python train.py --intermediate_size=512 --tie_word_embeddings=true --init_std_down=0.0
Each number is 128 + 24 x the weight over its row's rms, rounded and kept within 0 to 255. Layers, rows and columns count from 0. Numbers have three digits each. The size before them is the row's rms in percent of the matrix's.

# layer 9 MLP down, 160x512, rms 0.266, rows 134-159, columns 0-127
094:121134138115123117093112140129164139159110102150167089127123109145101144137091104128122080112140126167115130145137143119130165136132147137156150101143152114157094164131135128146137137118147097097104117116107142108106081117144096120141122140137155081117133140162115114128117128130120110085137145130087091128182082105143102133117146130149138064107105160110156154136111121152163125101173
100:085131120108149131112148136159153157149126147110108085106133149120131145118158134111148159143147099142108109083117160137162099157108139153081139144111167119160106115112098148148124129175128116109146112125094092136102125134148104130144103140097164161117122141123126097126115095115161164165086131168101079144150109158122131164110167116104144128151113144097163140142152121127128130110140
098:114134112108161126130133119136156149103115115087119107141117150148103129126113161121108118137085129088151111128152153120115149130107095143118084108133110135113113131102137149134064123116133122112118116109134151100099104114137160115117143159109107143136096142141106086112118125132164146129112140155164152136148125122155175139145117160159144127090094115118154126089124115131135108141112
102:141132128140138119125118125134153094179144122131146133130070096144140133113080137132182087101124173132162139168124145108133118125116105155108128128071130135112122167139104114098128132121107120123119153109118160112114176132123141149161147127090156123104146149115101121132119110096133123118165117119083153135040098102125084138169141097175081152120130150095103139120150127158094176099160
101:141099115147109121093115117107154160110107143139141140128128145135155111138161119121171103157154111112150138095129158179154138133129126121144091135186144113153117113103150111122107137124106167139134136133133146120102117128106098119167130088130126157141143111146112145079124129146154127141145129106147114123201100145103132144118127118147148090118161125121092135123159113149151125105138
097:149137129154140159143108127131073114181142105151098115135116107137136135126139149170136125107128090130113115192167114132126176144127183108104128103115153133103142133107154147122142160145113146166126135132148163123102089145124116160148111127101154132097112130135117107111092158109153163148078098119119141137139196131116058152078118136146106130092137123109122158122151112089141130137173
110:122132106093139133114132111160125148110121143118143109187101143158100101103127129122104066102130138133137130189088099097119150132085131143135118091126149139137166168145127141091132190125136128134145126138167126092130109102130102127111143141113142103137136143124139126083114134179186170112149120085154151111122120116110086105121135120107133146099124140151146122129166118154111133108116
095:136139150112136137110087150160171074123133102144106143094155145111099159163146101120137139102133115101186130150158108113119160131171158144153125149132114163122116122139149110120133109097136110128131138103130126121155075116124146136130119132120108113126095138131187162124079125118127134153145175159141149200123107133134161123082099117161127120083139141092133161122113147098141147147136
095:138111103148120097111120133108088118145125137143144139140126108144139125079145158121117115078125110092121114124153088137106096179122169160148117119150120103109139162149081132111091136100167119076111120138121129120157111116123108112091115127128179136144128123174136164186163166103110148084131112138081108142116145137110056117136126107125094085131110117135126117101077156163071174139163
102:152119128167091176117104120157187152105088116139124121102133156136103126144127172129144162147106107137129118124134129140141122138179147128143101168141115159137121115141112159113147119085150131126121126112131126124136082135151111138113106140107112096152118123118189094131181067123115142111184115131126105152151077101138101127123100160133125153156139116095123120128107120176174137125101
097:126131086128149138127137117109112127107129111078143145124093075136163137093149090115128118174121089093107139109134137157155143102191138103151116123122130126153122112196120126132134147154173153160098130116091122140162106149104120125190133139139125126187166102097098118101111144168155154150165113132150148170136156144104142146100167111083112186159173179122159119113134125140138135139161
103:133137148127173089101137159139107131099138148163140156143130107162170127122115138129142134096109127131110097135070127137118117138143064145131120118125112131164188109152126090136126121104148117147142143130114107164105150136095111132098130132108160100162124129158130112113146104124107110115094116136132152110125111112138101148152144103098106122064131134150170146138153112102159154093157
101:110151158121144119084175205155118090095097162135183114095148131106138159084109123180118121111160137110117095145128101142112101082122104170101144138138126063093106129148130094107124122098132162106140136122122113135101120116123122169137151126166098119121153131122126144136074136157135170140148139084099116150128138083117113114157162126110126084139116124136152136127116136152117126149113
101:133081093146119193128128091114162120129102137109125115163068107147124143086121142129132091132100125182082152200128152140138138102120148128157135107136132109138194086150119112092163126117168137101137121146128097184130105132124125090139136128178088164124132120142142138106196141169122109113169135123140105129078179135109128098138155097174109119144137138118118156113143124144140109103086
098:114114154113178150126128114105121113135124173147122134119155136151103137110130150112151124140128115162085152143087133157112135151078133097085161110166129125117110119080140137128169101103140109102111124142124142130101151150129125131147130117122117067083169088183139171092122124160079139145120113148109115116160111107111122134156151122126109140130116168124160094087127076130160148106092
108:119109155134143071140125123128096103145120125168152128085145127137109129101125129174138152128146143140129156130144143143187108128128111119140157129116130120088136137130146094089151157139142120157124137131151103120112098125107118143142135115137171111061143149133106115127125177173131117139106151091117126129152152112124128119114092152132125144110167139126096161099114139149181107148175
106:076144129125147161125134134102131145134123159146154122139113135141136155135142130135140125163136154126091133130156130155126129150125087163139098125123153167130141104152133127138092086129107092115125080095164105170082123148079169143158098146113119151131164173121121108162138154174140150163168117152125180148096176134081157118133104140092164080125105151119157171115114135157141136127120
095:104108155151107133163131109104142104137128121134123156088113098124128119153173126117141108178155137112100155075098145116133125091073115124112129130132109133085096130083153111124127132122121144106106122093126128117143099144150079139124141120160148098157124130097149156141115150085160120139133133139098110155201123147117136127156169118115109100130160134158128080126132152141138159117143
100:165081109142126118100112161104144119079156104155101084149127119114079111146155160123124137128135113152140171158110100170149094132121119099107123105131163098083113124122129096126131090136128153142105130134143174126148131136159070137132159143143164171128162112115139153115146115133136132112163115114161112097127137133106139097125161142098120145099107134108095142132122095156101094169128
101:099103103142110122151135149164140149132127116111102156121131148146149164127147147129131129094139114167158164139104127132085143128134119129136135161174138145170102086115131155141120148118138141115117116116093143150129155099115107065109141128134128082134142170187136096118128086128146126152192106114132153085161110144125119176116130157096155111132099116093144129124146176139125146132093
107:130133132119132129150100123142128141132183104120124136156135105110139106147132133145121124115118126109158111145117083113165113131133087117146078160154126144108168085136059136158105118126167147141142140144108077147136122137125130147143119094098145112138139143142132115122138157124126069134131145069153138131134126182144121129079133137171114127093136142133124141137119131091142130135130
104:098140116171153096129092142112087130140104132174122134150131127161104119103079153147126161177150116154103092112095136119099150144149164134126133074114137104132140104124117117126163135109117098126148122132125117107130138177151143126117139112126154117143122136103153138140117140141146142149176109153126138122158126095160139151109094147129138123139147112132082142133127108126166175134130
107:117117126133104127132117105118116111102134174120114076135161129154132109121131132125166104114163122115153152108072127149111129180107110134177110143126142124106131134142178095086113112087189107078144138132110154098128158155114128144143104136138182151108123119116117130145106115119137181090112114126146147105125159114135099121127143113125153122132118114134143129130077110149073100146159
104:167142068138170114154090126107128146164173157117109090135117129148097140112141128142122118099111124159141148160122143114151170174152130126102111143124157132133135146121137130129097147137155150075126148118133130107143127159146088144144150143126140163090152121112114138141168146097105118133089155150120136100123172129128089155111132178115152113128068111158118146122152122115151112122137
100:124093151132106089155093162146120151100128128105154113137103134127082135153091129122161163166092106099149105169091124142152127152110133106147072116134116169168126131131172148132158154128113155116151150137102109102142069136106088121130142122118128102111074157152176123077123132088128140152119138146127137141112085146114135073132161060121103130099126126172150111155101091094119124126109
102:121122168153123144130125108115118130117115101064135168144109114143080114149135088126114086155111165126187126163126131112147108117123145146117142140103130099118028044131134135140118096206115125096118122142137147103096157119131130144157116092132100114108143141096128098145172126115124112122140130103158136128158118158094077174098113096116153178118137143104112144119093124099095104147110